Each number is 200 + 40 x the weight over its row's rms, rounded and kept within 0 to 999. Layers, rows and columns count from 0. The size before them is the row's rms in percent of the matrix's.

# down: layer 7 MLP down (transposed), 704x256, rms 0.0895, rows 597-614, columns 128-255
# gate: layer 7 MLP gate, 704x256, rms 0.0903, rows 598-615, columns 128-255
# up: layer 7 MLP up, 704x256, rms 0.0938, rows 598-615, columns 128-255
down597,106,174,258,196,152,113,175,188,193,170,118,170,216,186,220,181,221,215,175,169,174,175,157,190,183,250,160,156,156,245,171,213,199,219,252,161,226,235,237,289,241,197,214,161,115,228,269,236,210,226,222,226,192,198,189,206,238,194,186,246,201,226,212,123,169,270,203,196,273,243,153,234,218,244,211,227,170,273,133,191,134,243,204,204,216,168,185,232,155,220,241,228,149,208,132,170,215,219,193,186,230,206,224,250,220,229,186,215,207,196,195,208,197,282,248,165,195,148,116,207,209,189,313,191,195,195,144,181,114
gate598,099,137,271,194,221,176,175,223,186,219,129,232,216,171,223,174,104,223,220,214,125,127,227,183,200,182,81,259,191,168,167,164,112,178,135,219,99,193,185,300,232,206,185,237,228,170,185,172,230,191,192,189,255,125,198,177,211,211,195,200,199,191,242,261,150,195,262,213,162,242,188,242,119,150,238,228,214,194,191,221,178,136,199,242,234,177,142,185,163,200,191,185,185,184,159,210,280,182,109,196,216,215,197,171,193,181,180,195,198,223,192,242,251,196,150,168,154,173,217,199,241,145,205,192,154,215,152,131,229
up598,097,243,223,204,215,160,193,201,156,216,220,281,228,131,223,252,151,163,193,208,188,158,164,236,164,145,176,251,207,156,146,247,133,141,298,205,175,177,116,184,186,200,286,167,213,141,181,201,276,234,159,164,220,219,160,113,288,159,228,226,173,259,95,162,233,262,189,215,248,223,229,232,147,218,299,205,215,191,243,200,198,241,237,213,233,250,275,116,225,210,195,238,147,142,220,217,227,223,175,219,135,216,195,216,215,181,230,217,177,280,171,124,264,180,177,187,243,173,223,147,153,225,171,249,242,197,139,197,248
down598,097,195,157,263,264,243,239,218,168,209,236,182,210,250,169,141,237,226,138,142,189,205,193,212,188,209,241,85,179,269,284,265,261,213,241,175,241,91,143,194,146,187,175,188,160,258,185,240,210,193,305,167,184,211,271,267,180,147,215,235,223,189,199,116,221,268,109,140,220,169,167,177,264,245,183,166,155,184,186,179,204,175,212,193,197,199,248,208,162,171,231,196,244,261,182,212,171,153,189,172,147,218,158,244,213,193,230,188,211,190,187,140,221,192,142,212,191,224,219,175,214,189,160,173,180,136,288,215,170
gate599,095,238,216,190,177,224,181,274,192,190,149,223,281,206,260,257,211,203,207,179,152,191,264,211,230,135,236,217,230,209,184,265,204,145,150,163,166,140,149,214,129,227,151,204,175,215,188,217,228,206,245,184,135,123,174,215,118,192,190,210,169,172,210,220,212,213,215,234,221,207,241,181,163,249,179,318,276,194,242,200,95,195,238,235,218,185,187,174,197,237,204,143,121,183,231,133,179,176,181,218,192,180,196,229,172,173,163,216,147,178,242,247,180,185,208,207,165,162,188,176,257,261,229,162,262,193,156,212,144
up599,091,115,227,231,207,188,230,133,257,294,200,188,244,142,126,211,185,195,211,199,196,218,221,128,100,203,187,181,223,132,210,179,121,214,151,107,216,199,194,237,210,153,167,125,182,230,182,237,254,156,134,235,213,215,197,191,218,246,240,178,221,196,70,140,120,237,213,235,196,140,207,165,244,181,161,210,192,229,224,206,143,108,169,170,193,227,242,197,212,224,231,114,205,167,127,224,276,194,223,214,297,105,143,220,166,194,184,173,182,185,211,282,187,132,258,207,206,212,193,189,250,235,246,190,205,235,213,240,213
down599,093,222,191,196,209,210,178,209,190,151,189,188,139,229,209,85,145,167,189,226,211,211,238,233,234,199,235,190,190,230,228,267,164,183,216,269,238,175,261,231,257,226,193,217,191,207,245,215,228,231,216,233,173,125,230,209,217,184,176,200,167,194,283,197,215,222,179,135,252,164,195,245,208,145,225,177,146,201,229,201,254,199,217,248,285,240,133,257,223,207,231,203,217,216,209,249,160,164,166,196,129,215,234,129,200,198,205,189,194,205,134,130,259,167,211,183,184,174,147,228,190,182,172,207,162,241,190,147,268
gate600,098,197,202,235,240,191,193,229,220,148,211,193,199,94,259,256,245,262,157,247,154,210,219,89,187,192,221,198,258,187,214,236,125,262,222,206,222,215,242,182,117,270,195,195,160,195,206,239,220,140,287,263,220,249,203,267,209,194,182,294,245,158,227,224,279,250,205,186,201,221,180,196,172,218,113,198,181,233,184,269,201,214,238,213,145,218,211,210,216,233,193,180,170,211,188,212,207,257,224,206,220,184,162,228,195,193,149,172,201,174,220,210,217,154,196,261,230,163,189,181,245,230,201,221,157,177,155,166,221
up600,099,182,157,127,203,159,204,154,140,176,180,245,169,120,171,244,223,309,200,192,189,188,173,161,232,217,186,190,172,216,210,216,200,276,195,211,165,202,180,288,211,174,162,224,213,198,288,161,224,253,224,105,168,170,189,205,121,238,176,134,179,224,307,192,151,188,241,201,238,166,243,213,247,176,212,263,179,225,190,253,168,194,162,240,216,319,215,189,192,198,151,208,222,65,142,263,231,213,143,212,290,182,159,195,226,178,259,253,217,164,204,195,218,216,205,150,160,188,197,261,208,181,161,128,180,184,174,230,220
down600,102,173,195,184,224,277,189,222,197,202,228,237,202,229,161,170,167,206,209,179,175,172,204,260,153,237,212,167,167,216,267,220,287,176,209,232,185,215,216,195,263,203,197,156,188,184,234,178,190,194,217,193,171,224,232,139,207,178,155,107,201,197,222,243,162,252,205,238,236,183,243,163,250,196,242,173,188,183,175,182,213,215,114,195,284,220,184,203,166,245,223,213,238,224,116,138,246,209,294,185,197,191,206,232,191,201,230,255,172,168,156,256,218,214,208,201,155,205,280,272,205,221,168,230,171,171,187,228,256
gate601,104,273,215,196,261,176,199,197,286,221,158,182,252,150,234,215,223,159,289,131,138,228,120,180,144,232,249,193,139,119,175,225,215,164,187,206,163,198,170,188,244,199,177,124,177,180,202,198,244,201,246,230,238,202,243,225,212,256,216,195,151,234,229,163,196,182,173,204,212,184,136,225,173,221,149,197,210,147,208,200,150,259,168,251,233,202,151,211,153,198,265,179,183,197,233,159,203,229,178,211,225,123,180,168,241,164,151,169,168,180,185,247,179,273,192,205,195,201,263,169,252,227,222,204,176,167,173,183,181
up601,098,250,223,249,102,139,264,237,186,183,277,200,189,200,214,215,185,184,158,216,153,202,151,168,188,217,222,227,180,185,235,204,116,264,186,177,225,263,159,166,198,218,193,245,238,210,128,195,187,181,196,155,245,230,197,202,283,202,227,267,203,177,100,254,199,199,180,140,235,238,200,219,220,200,215,250,183,223,194,216,192,178,206,279,177,239,245,212,220,163,318,199,219,168,197,200,184,147,182,251,226,201,193,243,190,147,203,176,174,225,189,277,216,165,183,108,177,299,180,176,218,133,231,155,177,169,251,219,255
down601,099,182,125,192,191,199,134,139,214,184,207,234,215,130,254,168,234,212,276,184,155,207,158,172,110,209,100,240,210,156,159,179,262,213,221,221,226,154,237,207,270,152,265,148,198,163,253,105,286,176,129,224,205,260,231,176,192,222,172,205,191,159,175,245,161,140,83,199,232,187,174,217,154,213,206,153,166,175,213,193,218,214,180,146,263,182,153,166,128,170,156,136,165,206,239,263,135,274,196,195,231,229,233,187,181,170,257,251,178,118,158,211,168,193,177,199,165,199,170,255,213,117,265,228,233,235,182,203,243
gate602,095,148,202,166,272,231,130,154,218,177,227,260,232,212,271,186,223,251,183,230,161,255,228,176,160,236,190,244,165,212,204,155,177,234,203,173,127,201,179,169,214,222,233,225,227,174,190,204,210,157,198,188,248,185,183,198,155,208,238,150,241,250,196,239,185,196,225,187,203,236,179,249,169,204,172,210,165,144,247,210,176,211,207,144,148,227,211,189,213,241,191,224,206,167,163,168,144,142,230,171,189,198,175,151,209,141,129,223,210,192,253,200,212,209,129,259,172,210,215,210,246,185,238,210,157,117,193,122,202
up602,100,189,194,241,201,226,190,160,175,263,219,121,193,212,238,215,209,246,227,153,245,210,202,138,203,209,182,162,243,149,268,170,131,151,280,131,242,226,201,213,188,220,223,143,233,138,203,200,234,238,176,144,241,119,237,195,267,175,246,247,282,195,256,257,272,118,269,177,222,255,254,127,256,215,215,213,147,152,140,161,197,200,178,167,186,180,208,144,182,247,217,178,233,207,209,202,97,234,204,139,251,99,224,196,198,287,192,170,208,206,208,118,172,131,190,231,246,186,153,142,209,190,236,159,293,333,187,201,197
down602,099,181,208,172,272,254,293,189,165,170,141,155,110,187,198,208,137,160,161,171,200,137,223,184,247,232,189,150,215,201,273,233,240,145,266,154,219,240,161,202,225,229,237,133,226,217,234,194,165,257,249,180,181,168,252,141,237,170,207,180,116,159,155,215,170,172,146,187,214,194,269,189,157,271,263,200,240,164,217,146,155,241,180,222,160,185,258,148,158,177,231,171,200,175,207,240,210,190,221,225,144,210,150,212,183,180,228,200,157,253,167,169,208,267,212,157,152,186,208,163,156,149,221,116,205,254,220,167,138
gate603,099,252,179,171,192,201,241,213,185,199,154,97,195,234,258,227,133,170,232,295,218,215,248,252,228,169,223,263,266,206,200,111,177,192,202,172,258,192,194,211,264,189,308,225,206,182,203,269,236,190,198,213,156,153,186,232,200,242,245,153,167,221,206,191,163,216,234,136,200,210,228,196,198,184,197,259,127,253,283,169,180,280,181,217,165,163,173,129,213,230,230,181,243,204,187,176,207,226,169,230,243,251,196,195,282,136,169,186,195,178,214,224,257,136,181,247,221,98,136,148,189,197,176,195,155,185,149,191,149
up603,099,138,184,232,200,254,250,174,222,238,194,197,190,274,182,212,246,172,229,186,213,214,209,142,231,247,146,209,170,198,180,226,215,191,229,159,280,229,210,134,173,178,163,174,260,189,148,227,229,227,210,231,138,125,243,188,160,210,282,210,164,184,209,201,234,218,226,173,142,117,132,196,177,212,267,122,265,209,162,190,255,158,154,224,234,139,237,240,182,222,217,146,166,247,118,268,234,195,243,240,231,210,166,231,149,202,168,167,218,239,253,167,196,149,275,243,233,172,156,205,141,198,182,180,207,197,186,160,138
down603,103,174,217,156,203,192,204,164,161,271,211,198,242,159,210,173,272,227,259,139,156,245,198,161,281,216,216,175,262,182,217,207,157,260,192,170,184,191,164,157,227,171,206,202,181,189,168,144,231,210,201,238,126,215,195,215,167,192,213,194,186,192,259,218,172,197,146,183,162,198,129,276,264,166,212,192,178,186,183,239,210,165,227,216,184,229,247,259,255,278,184,231,175,168,113,259,192,160,197,197,231,249,197,196,187,227,197,194,156,147,240,173,236,245,174,211,223,213,289,221,247,271,267,239,255,178,274,167,217
gate604,098,201,192,271,245,229,164,217,198,168,261,160,191,153,172,215,203,174,167,133,232,154,228,278,199,183,239,214,171,201,248,158,190,197,199,154,253,206,172,222,215,180,252,185,317,175,175,215,250,153,226,223,249,226,243,140,113,324,199,210,220,157,176,212,186,144,138,254,272,210,192,203,210,211,159,210,234,212,249,186,177,112,230,147,202,152,165,217,143,211,201,209,198,115,284,246,183,200,251,113,146,198,253,195,249,200,216,240,211,211,222,195,207,200,190,199,235,255,227,137,106,194,222,180,124,209,271,195,241
up604,105,152,200,138,159,140,194,189,223,229,221,191,164,251,248,177,192,193,180,213,252,182,217,229,253,242,192,214,210,220,211,204,149,224,153,176,254,163,188,227,170,203,202,199,197,169,210,231,325,148,186,220,215,195,204,252,197,269,149,274,161,235,187,247,237,104,174,238,195,211,264,178,128,158,212,178,144,271,235,199,261,129,217,161,172,142,270,273,227,185,175,237,226,237,236,194,166,255,189,284,211,172,151,193,215,199,207,195,219,276,156,214,198,156,242,306,188,259,183,212,230,280,250,246,240,139,203,141,189
down604,108,195,185,243,180,168,122,254,213,120,224,191,190,120,183,207,196,153,139,163,174,164,163,246,132,151,279,223,161,191,204,298,233,168,262,233,183,229,193,311,143,202,186,229,188,155,190,217,217,170,202,203,189,177,160,223,190,162,271,235,207,149,213,260,153,160,260,196,243,213,273,179,243,127,185,209,208,209,236,159,219,167,192,203,169,179,174,150,211,187,237,263,208,162,184,212,152,158,259,208,152,239,275,257,221,228,169,158,265,229,227,206,237,173,235,182,242,202,173,233,208,178,262,137,228,234,277,175,185
gate605,098,158,204,227,167,153,188,174,204,167,214,167,213,219,146,189,250,233,152,168,155,232,174,261,187,200,188,181,165,174,241,269,231,294,188,166,237,138,235,213,165,224,181,154,165,244,224,188,188,208,205,201,203,124,217,156,222,248,172,199,206,226,163,191,127,211,196,222,203,274,220,158,322,251,213,241,219,131,253,231,161,233,129,138,196,179,228,186,235,186,192,234,226,244,229,250,200,141,180,163,217,192,208,95,159,261,201,206,281,237,219,180,242,168,226,217,164,227,207,188,243,192,157,216,95,156,180,233,188
up605,100,229,169,208,211,181,231,170,180,187,240,202,218,146,267,234,226,168,213,219,246,197,146,232,153,210,190,180,189,172,191,251,196,228,270,215,222,168,247,191,211,227,220,245,189,161,191,201,159,171,185,88,124,210,233,236,271,256,219,201,162,129,234,207,171,193,214,194,189,168,194,210,249,244,181,111,191,218,185,183,247,209,192,224,195,240,220,169,124,161,158,220,213,177,204,246,185,217,257,84,170,221,168,206,205,197,99,206,178,270,217,191,170,219,223,210,166,229,206,204,178,101,231,161,258,106,237,228,217
down605,101,134,180,187,212,209,209,223,267,118,212,190,196,227,161,241,144,173,197,223,215,185,183,225,228,189,175,190,219,200,159,140,240,136,214,191,213,240,265,224,159,248,183,223,231,238,258,203,176,305,253,153,201,171,198,186,121,184,183,168,201,258,199,182,208,178,248,253,188,145,250,145,229,201,226,193,268,127,270,140,245,129,159,159,215,176,193,212,235,222,194,136,94,177,190,210,218,129,116,149,209,196,185,153,146,234,198,188,208,173,207,216,279,217,225,268,156,160,168,199,263,197,183,198,87,266,283,145,200
gate606,104,176,195,181,254,236,171,229,198,290,153,209,140,161,187,190,274,245,176,182,129,158,219,209,181,181,187,242,182,273,203,194,158,132,168,198,216,204,301,212,156,157,240,187,153,174,208,188,274,211,222,215,121,191,143,183,122,161,123,220,198,263,241,210,149,179,218,208,183,238,204,223,229,154,199,177,178,228,186,180,195,244,213,154,236,192,159,220,157,196,209,248,199,135,172,161,221,350,204,59,208,130,192,224,183,206,245,218,186,183,203,197,211,227,262,205,158,209,158,115,148,245,227,153,227,194,193,139,177
up606,111,216,195,330,190,202,111,175,177,199,211,131,289,208,121,245,45,271,205,225,205,216,225,162,129,218,293,158,135,164,172,242,205,245,200,195,142,190,170,240,156,140,209,207,220,173,167,221,152,236,251,186,170,104,183,192,172,158,240,190,230,227,194,241,208,239,254,195,201,146,212,224,265,206,230,162,206,198,213,198,120,255,263,159,205,247,192,190,238,183,196,218,126,218,224,211,203,188,191,235,221,198,219,195,161,191,153,170,134,210,237,191,269,270,189,170,185,195,181,195,194,169,191,191,153,157,224,263,209
down606,111,187,156,232,170,118,209,223,236,164,101,253,165,226,203,160,175,255,171,290,202,216,191,194,164,202,229,240,223,217,242,202,174,167,251,228,260,186,220,155,172,184,245,159,218,252,163,234,214,189,230,164,212,205,154,160,118,185,226,153,110,239,215,125,212,162,234,240,177,133,229,133,210,171,185,177,241,207,158,189,237,180,226,138,180,192,243,219,231,244,174,174,197,174,222,119,187,185,248,187,208,193,235,138,173,260,241,150,159,84,148,197,130,238,195,168,193,184,203,205,147,140,304,156,157,154,193,208,161
gate607,098,232,280,248,156,215,167,243,140,251,208,192,221,189,177,226,256,175,170,271,148,148,190,164,152,224,216,175,152,228,85,135,223,218,162,213,201,244,128,232,136,195,210,209,228,242,201,182,206,202,219,197,249,203,295,209,181,175,234,208,245,167,240,195,282,196,195,213,200,306,211,191,169,218,232,197,212,204,185,189,246,160,198,193,178,139,169,192,165,282,207,190,205,192,156,239,144,198,175,251,253,177,190,181,277,236,223,251,170,164,205,261,121,167,203,185,128,233,182,242,253,208,109,149,239,235,191,192,158
up607,098,180,131,162,283,238,106,241,189,218,228,252,245,171,281,214,194,126,166,130,174,152,203,206,218,168,127,136,170,177,159,153,283,178,294,240,107,228,207,124,171,201,182,151,233,231,274,233,209,163,134,257,225,214,176,168,166,233,193,131,148,151,174,192,151,238,189,262,208,205,238,186,212,235,257,171,190,158,224,271,205,241,205,255,242,211,264,205,157,143,197,216,174,196,259,204,182,201,271,150,171,225,217,158,261,201,162,193,234,197,150,122,126,194,189,213,286,160,161,221,213,214,236,196,192,255,154,235,272
down607,098,212,207,212,165,211,287,225,179,174,206,134,201,219,167,230,187,213,177,176,254,218,171,162,188,158,158,245,218,190,233,191,176,226,189,261,246,183,213,163,225,244,237,167,144,218,174,154,127,216,216,166,253,132,111,244,205,216,186,178,214,195,212,225,98,192,215,232,231,214,203,152,263,180,240,229,68,168,231,194,186,121,222,218,197,257,113,297,210,107,225,227,234,211,203,183,252,158,150,173,202,185,185,171,99,153,241,178,230,259,162,235,171,216,195,173,204,186,171,258,206,135,285,149,203,252,284,188,196
gate608,103,169,154,166,262,145,159,208,198,167,198,187,147,213,224,224,154,212,180,305,136,117,198,208,172,247,155,307,197,204,234,174,156,236,221,237,230,185,191,219,184,216,146,144,184,223,250,216,213,233,225,192,220,206,174,226,197,124,121,172,212,136,177,235,229,157,225,212,146,203,268,186,183,190,186,160,189,207,166,174,177,221,215,123,172,144,223,179,161,149,160,211,154,270,100,170,238,155,214,185,204,154,150,293,203,204,202,220,154,170,247,167,120,173,134,174,206,288,263,123,196,156,187,249,184,196,221,188,197
up608,101,232,181,216,160,247,254,170,148,199,204,180,159,218,183,272,201,241,211,188,185,268,156,186,165,192,156,142,155,252,136,170,212,162,162,233,190,170,214,170,254,173,229,164,186,196,190,226,193,166,159,192,231,174,125,253,239,188,172,176,173,192,161,224,231,199,165,192,210,264,220,272,206,132,215,224,193,195,204,212,159,192,167,122,206,217,198,159,123,245,120,195,202,211,94,136,178,166,242,155,160,191,247,247,220,224,174,200,261,213,229,262,168,227,251,204,220,259,214,168,121,183,291,184,181,238,136,218,181
down608,103,198,203,160,219,211,213,205,213,237,174,230,224,194,180,206,128,274,220,158,190,206,249,206,219,190,233,219,188,149,179,222,247,209,186,228,145,153,179,203,162,230,212,142,225,162,203,263,204,106,209,209,191,239,207,204,154,257,243,201,207,230,197,206,173,200,248,202,222,247,187,230,238,201,182,284,127,175,180,208,194,172,145,172,197,113,200,242,149,186,288,127,226,218,185,168,175,271,219,203,203,181,227,149,159,191,141,253,250,172,155,298,263,210,259,224,262,308,141,194,241,251,173,244,208,209,244,198,234
gate609,099,215,214,234,199,222,191,110,228,262,245,266,233,160,157,131,130,181,213,146,181,248,221,161,250,213,191,159,219,184,232,226,216,240,203,158,234,279,249,209,154,259,232,228,191,163,204,177,186,172,220,163,207,208,156,244,223,228,168,240,241,218,227,189,149,238,173,192,138,205,148,196,171,259,177,202,164,241,257,196,231,259,213,129,260,251,191,190,168,149,195,213,238,210,202,213,183,252,215,108,125,140,202,175,228,200,275,219,187,259,211,260,208,194,192,196,290,256,155,150,202,213,250,248,190,180,200,146,289
up609,104,150,165,244,219,222,129,210,214,172,187,207,230,194,187,199,185,138,108,234,238,228,152,130,259,233,193,234,179,215,143,248,109,212,237,195,214,187,179,196,160,83,211,260,203,176,205,202,193,200,223,189,204,210,123,199,144,225,213,192,169,200,234,200,211,221,204,176,240,170,234,110,243,216,232,203,156,219,222,220,200,229,138,219,267,127,140,135,162,208,162,134,207,234,165,228,96,157,217,149,120,259,225,268,242,188,157,156,130,150,238,159,218,165,201,174,274,172,211,197,190,205,210,227,237,224,277,231,140
down609,099,264,273,200,194,87,124,80,222,250,188,169,183,158,173,267,230,179,161,119,179,230,230,163,219,247,221,179,237,266,206,232,166,161,193,248,181,166,160,234,149,257,280,234,198,271,243,258,271,139,219,231,191,168,169,195,147,236,265,235,186,231,194,186,225,206,211,159,232,254,205,166,165,242,194,196,208,228,212,254,226,284,241,132,242,212,265,237,252,228,196,197,233,178,175,168,212,200,228,161,99,192,129,205,191,185,217,148,166,215,245,177,165,181,218,182,212,284,234,123,209,258,189,216,249,193,197,154,164
gate610,103,219,183,171,138,193,232,254,263,155,191,216,118,176,161,198,262,249,215,137,269,223,175,135,175,188,151,201,170,206,215,201,242,180,166,157,150,224,210,173,186,220,257,200,209,154,185,234,250,115,217,256,186,222,221,190,157,211,196,178,159,115,214,216,145,253,227,194,175,187,138,268,201,236,161,258,174,221,237,233,190,238,143,239,156,228,260,235,235,220,220,226,306,221,203,261,232,171,119,223,186,135,253,271,148,197,273,199,212,201,236,225,215,269,210,277,303,171,177,197,189,195,155,141,186,194,154,189,225
up610,107,212,253,162,208,215,179,193,140,209,234,183,203,175,195,180,206,163,223,191,149,162,248,184,242,222,190,116,183,119,187,176,247,199,222,236,141,233,154,179,224,188,120,172,210,260,192,249,204,179,256,168,183,187,188,198,168,242,203,169,143,229,272,191,241,182,201,127,229,172,210,166,154,199,270,220,212,224,169,177,198,173,244,120,289,141,136,210,158,245,207,132,180,196,208,189,166,203,223,248,245,209,214,216,178,128,155,235,145,170,179,235,198,229,174,179,126,210,177,148,217,102,202,156,216,195,194,282,169
down610,107,169,165,191,229,202,190,226,196,226,167,169,136,225,209,219,167,260,180,172,259,175,171,270,232,182,139,206,180,256,160,171,218,227,237,199,310,209,171,201,227,194,186,221,179,207,218,231,162,176,202,185,240,237,204,201,212,205,184,245,215,237,154,178,263,123,203,190,266,202,230,163,306,173,152,130,142,205,192,244,199,275,188,281,162,266,158,210,175,194,176,193,221,176,192,232,227,216,170,167,240,202,249,132,213,185,186,194,277,226,179,138,234,148,213,211,135,175,219,245,196,306,198,238,292,219,222,214,201
gate611,100,176,231,167,98,180,163,218,193,127,219,230,212,159,203,253,223,193,162,225,315,166,192,205,243,287,269,214,249,208,184,232,138,246,193,247,143,155,180,151,156,241,117,233,169,161,251,206,215,164,194,187,186,229,196,219,284,249,248,119,188,193,219,168,189,206,149,240,185,229,185,216,257,213,198,204,193,217,213,174,117,234,242,246,194,238,193,197,298,239,240,206,222,231,195,197,206,231,226,194,196,219,193,210,169,172,243,236,229,236,163,200,251,206,153,212,255,228,213,177,240,163,207,178,139,142,168,167,235
up611,091,173,139,214,185,220,228,222,111,254,160,145,253,212,194,226,160,187,219,261,236,202,261,146,205,197,221,261,148,169,190,168,145,180,208,225,227,259,235,221,189,227,227,191,210,141,177,199,227,239,208,204,175,164,207,190,185,237,133,162,180,163,263,277,151,248,196,207,263,186,147,259,195,178,183,169,102,231,201,254,230,202,234,207,292,190,184,203,141,174,228,182,195,242,176,263,197,174,199,182,243,246,212,143,202,310,171,146,201,231,175,299,209,259,182,199,202,167,263,201,256,238,115,220,144,157,266,211,144
down611,096,149,176,183,243,195,225,225,208,211,219,155,133,260,230,340,248,149,180,196,220,177,205,185,219,223,237,156,185,225,223,182,160,152,247,249,230,152,222,195,230,220,195,219,246,185,237,174,99,234,256,249,209,234,258,281,198,236,268,143,263,210,156,177,242,214,163,273,207,232,204,191,159,130,261,157,255,147,170,153,211,222,213,131,119,248,227,184,211,181,141,185,172,207,170,162,289,249,189,173,184,210,201,225,155,215,254,166,181,146,245,212,199,98,215,221,190,199,163,252,218,204,197,150,242,236,178,247,205
gate612,095,209,233,193,142,212,183,91,204,193,206,149,254,224,122,240,189,203,183,231,117,226,187,228,250,134,212,223,202,162,124,189,213,219,191,275,189,209,222,170,171,117,122,205,232,139,185,240,166,167,140,227,240,146,184,177,164,236,197,156,239,147,164,218,170,195,261,203,201,180,197,150,176,175,190,155,189,230,231,233,129,172,187,164,290,155,150,200,151,211,170,104,126,214,308,173,240,177,225,136,247,176,190,248,171,196,105,165,188,185,113,229,174,237,165,204,218,287,162,182,234,144,217,187,214,85,158,238,147
up612,105,224,313,194,177,198,173,205,198,250,176,264,243,166,237,226,152,214,210,217,232,225,215,245,247,172,202,223,152,186,213,234,268,200,284,178,151,236,162,217,224,215,176,172,194,191,182,167,227,159,240,142,175,307,198,231,215,189,173,191,199,167,183,217,221,237,157,188,211,119,193,210,260,285,205,238,185,303,242,212,210,146,169,216,190,209,136,261,252,238,192,176,243,135,85,168,196,215,237,183,203,181,166,180,222,244,236,269,162,220,148,265,279,277,161,246,237,147,87,217,196,238,232,210,229,147,146,201,197
down612,102,219,266,203,155,131,215,127,210,174,167,190,232,194,163,149,276,263,173,164,167,277,134,161,205,178,270,217,227,223,136,245,147,203,216,161,239,208,172,172,160,161,190,231,197,225,197,214,214,224,243,182,224,221,166,144,151,251,177,158,235,183,158,192,177,180,132,225,188,200,207,136,247,167,223,162,169,227,282,154,146,174,171,227,214,183,198,233,178,231,180,148,151,292,226,184,218,148,272,185,204,165,256,206,228,203,223,196,214,210,132,201,161,217,173,228,166,206,197,213,135,204,153,216,210,68,222,194,184
gate613,088,206,189,216,252,155,241,219,227,243,210,197,192,182,208,190,164,226,112,171,213,172,252,200,231,208,248,161,225,160,99,247,158,141,210,173,194,184,208,249,256,190,217,173,156,214,166,230,152,203,163,126,221,204,188,185,285,235,211,173,200,209,182,209,208,138,239,189,181,223,241,205,170,167,176,170,220,132,138,154,154,233,198,214,192,222,131,217,306,164,121,126,189,177,202,207,107,200,274,204,163,162,190,186,182,188,181,287,198,184,170,272,200,196,165,201,249,232,157,221,205,285,193,234,200,206,210,224,179
up613,101,155,239,174,229,180,201,206,160,194,167,168,154,236,219,124,165,237,190,234,221,195,213,188,262,219,200,179,202,252,194,185,140,107,223,211,218,215,187,195,254,159,187,100,196,253,199,183,166,251,126,161,278,162,227,218,226,259,182,195,217,242,228,259,190,147,169,184,157,256,235,212,146,221,189,82,191,122,138,269,122,247,236,265,172,242,186,149,265,183,187,158,190,231,209,128,230,243,281,234,148,177,156,191,134,198,236,220,216,243,163,162,151,164,211,223,174,142,224,266,232,213,186,236,260,218,181,246,156
down613,099,183,226,188,207,245,248,183,160,152,214,181,240,261,205,230,147,191,284,221,224,213,134,169,249,221,134,190,229,222,249,182,168,210,152,226,178,244,150,228,219,181,251,156,238,234,186,204,234,244,174,209,227,245,174,237,274,196,192,213,230,245,273,209,179,237,168,176,240,234,219,223,232,208,226,182,82,281,233,188,196,267,227,149,255,180,233,172,165,170,197,199,190,198,214,213,210,221,162,166,151,185,235,177,116,254,271,218,225,287,189,218,273,200,243,235,148,212,150,197,229,147,183,225,240,154,106,197,198
gate614,101,225,267,184,155,216,189,181,220,156,162,205,168,76,180,206,263,222,141,200,234,255,183,181,230,232,262,208,280,210,179,204,228,212,179,193,201,149,205,165,199,230,222,289,198,204,160,173,177,234,230,152,311,172,221,144,252,182,203,99,247,196,243,234,197,249,256,194,249,205,150,128,152,192,191,177,190,158,109,254,206,216,190,303,234,170,222,260,185,199,213,148,141,161,206,220,228,193,189,227,218,211,246,183,193,189,195,233,131,211,207,197,134,223,168,181,195,249,161,150,243,212,297,235,222,169,230,237,173
up614,093,260,188,214,172,223,233,202,245,196,150,225,170,213,163,188,167,116,171,176,248,229,199,99,190,163,155,237,211,280,162,213,117,203,164,193,104,246,248,191,214,243,226,138,160,190,214,119,164,142,212,172,192,165,231,197,219,186,199,221,220,274,161,163,281,146,154,225,229,187,186,115,210,306,195,208,213,152,203,192,205,216,212,198,188,151,178,292,185,256,200,228,192,192,136,237,201,212,218,142,202,166,156,183,260,190,106,164,253,310,164,227,175,260,218,224,237,205,209,127,193,200,229,208,186,171,260,164,140
down614,095,172,245,186,181,229,197,213,161,250,221,206,140,193,215,193,220,152,252,188,220,178,274,265,232,234,256,194,222,209,201,355,258,179,185,192,247,185,243,176,175,191,180,194,202,203,150,174,201,214,199,213,192,286,168,198,140,147,245,211,187,172,280,166,219,247,207,211,253,217,168,223,138,140,179,198,164,234,218,298,222,140,223,225,202,288,190,111,213,243,200,227,180,183,249,162,176,209,191,220,218,176,204,216,208,202,226,232,222,264,185,244,162,237,159,217,241,205,313,177,252,267,209,197,205,197,263,227,206
gate615,098,263,215,226,198,154,57,230,179,213,176,237,208,220,140,181,240,181,291,217,163,213,226,158,246,191,175,205,193,131,208,171,170,235,186,185,96,233,195,196,197,143,232,152,162,126,168,267,201,208,218,215,188,176,203,146,208,285,180,187,108,279,159,211,198,209,170,136,263,203,212,210,161,200,146,166,183,204,104,227,189,222,221,192,214,147,227,226,196,174,208,252,213,249,152,160,192,211,232,243,128,190,182,193,188,228,181,199,211,190,124,170,197,184,177,205,189,240,233,172,170,169,265,144,261,190,167,216,193
up615,089,175,233,182,153,240,197,184,155,126,187,165,199,214,94,169,206,159,211,174,158,279,230,123,261,121,321,229,235,197,239,180,191,179,194,217,164,256,281,203,157,234,195,213,170,227,175,230,206,217,218,257,238,212,288,208,230,191,165,249,185,306,167,247,145,214,257,189,167,241,253,213,217,222,202,233,260,225,190,188,213,219,180,145,178,194,213,188,232,230,163,223,237,236,142,267,227,163,163,189,203,89,176,197,175,190,348,199,204,204,227,196,196,261,135,228,218,278,255,167,211,204,174,205,197,202,227,173,188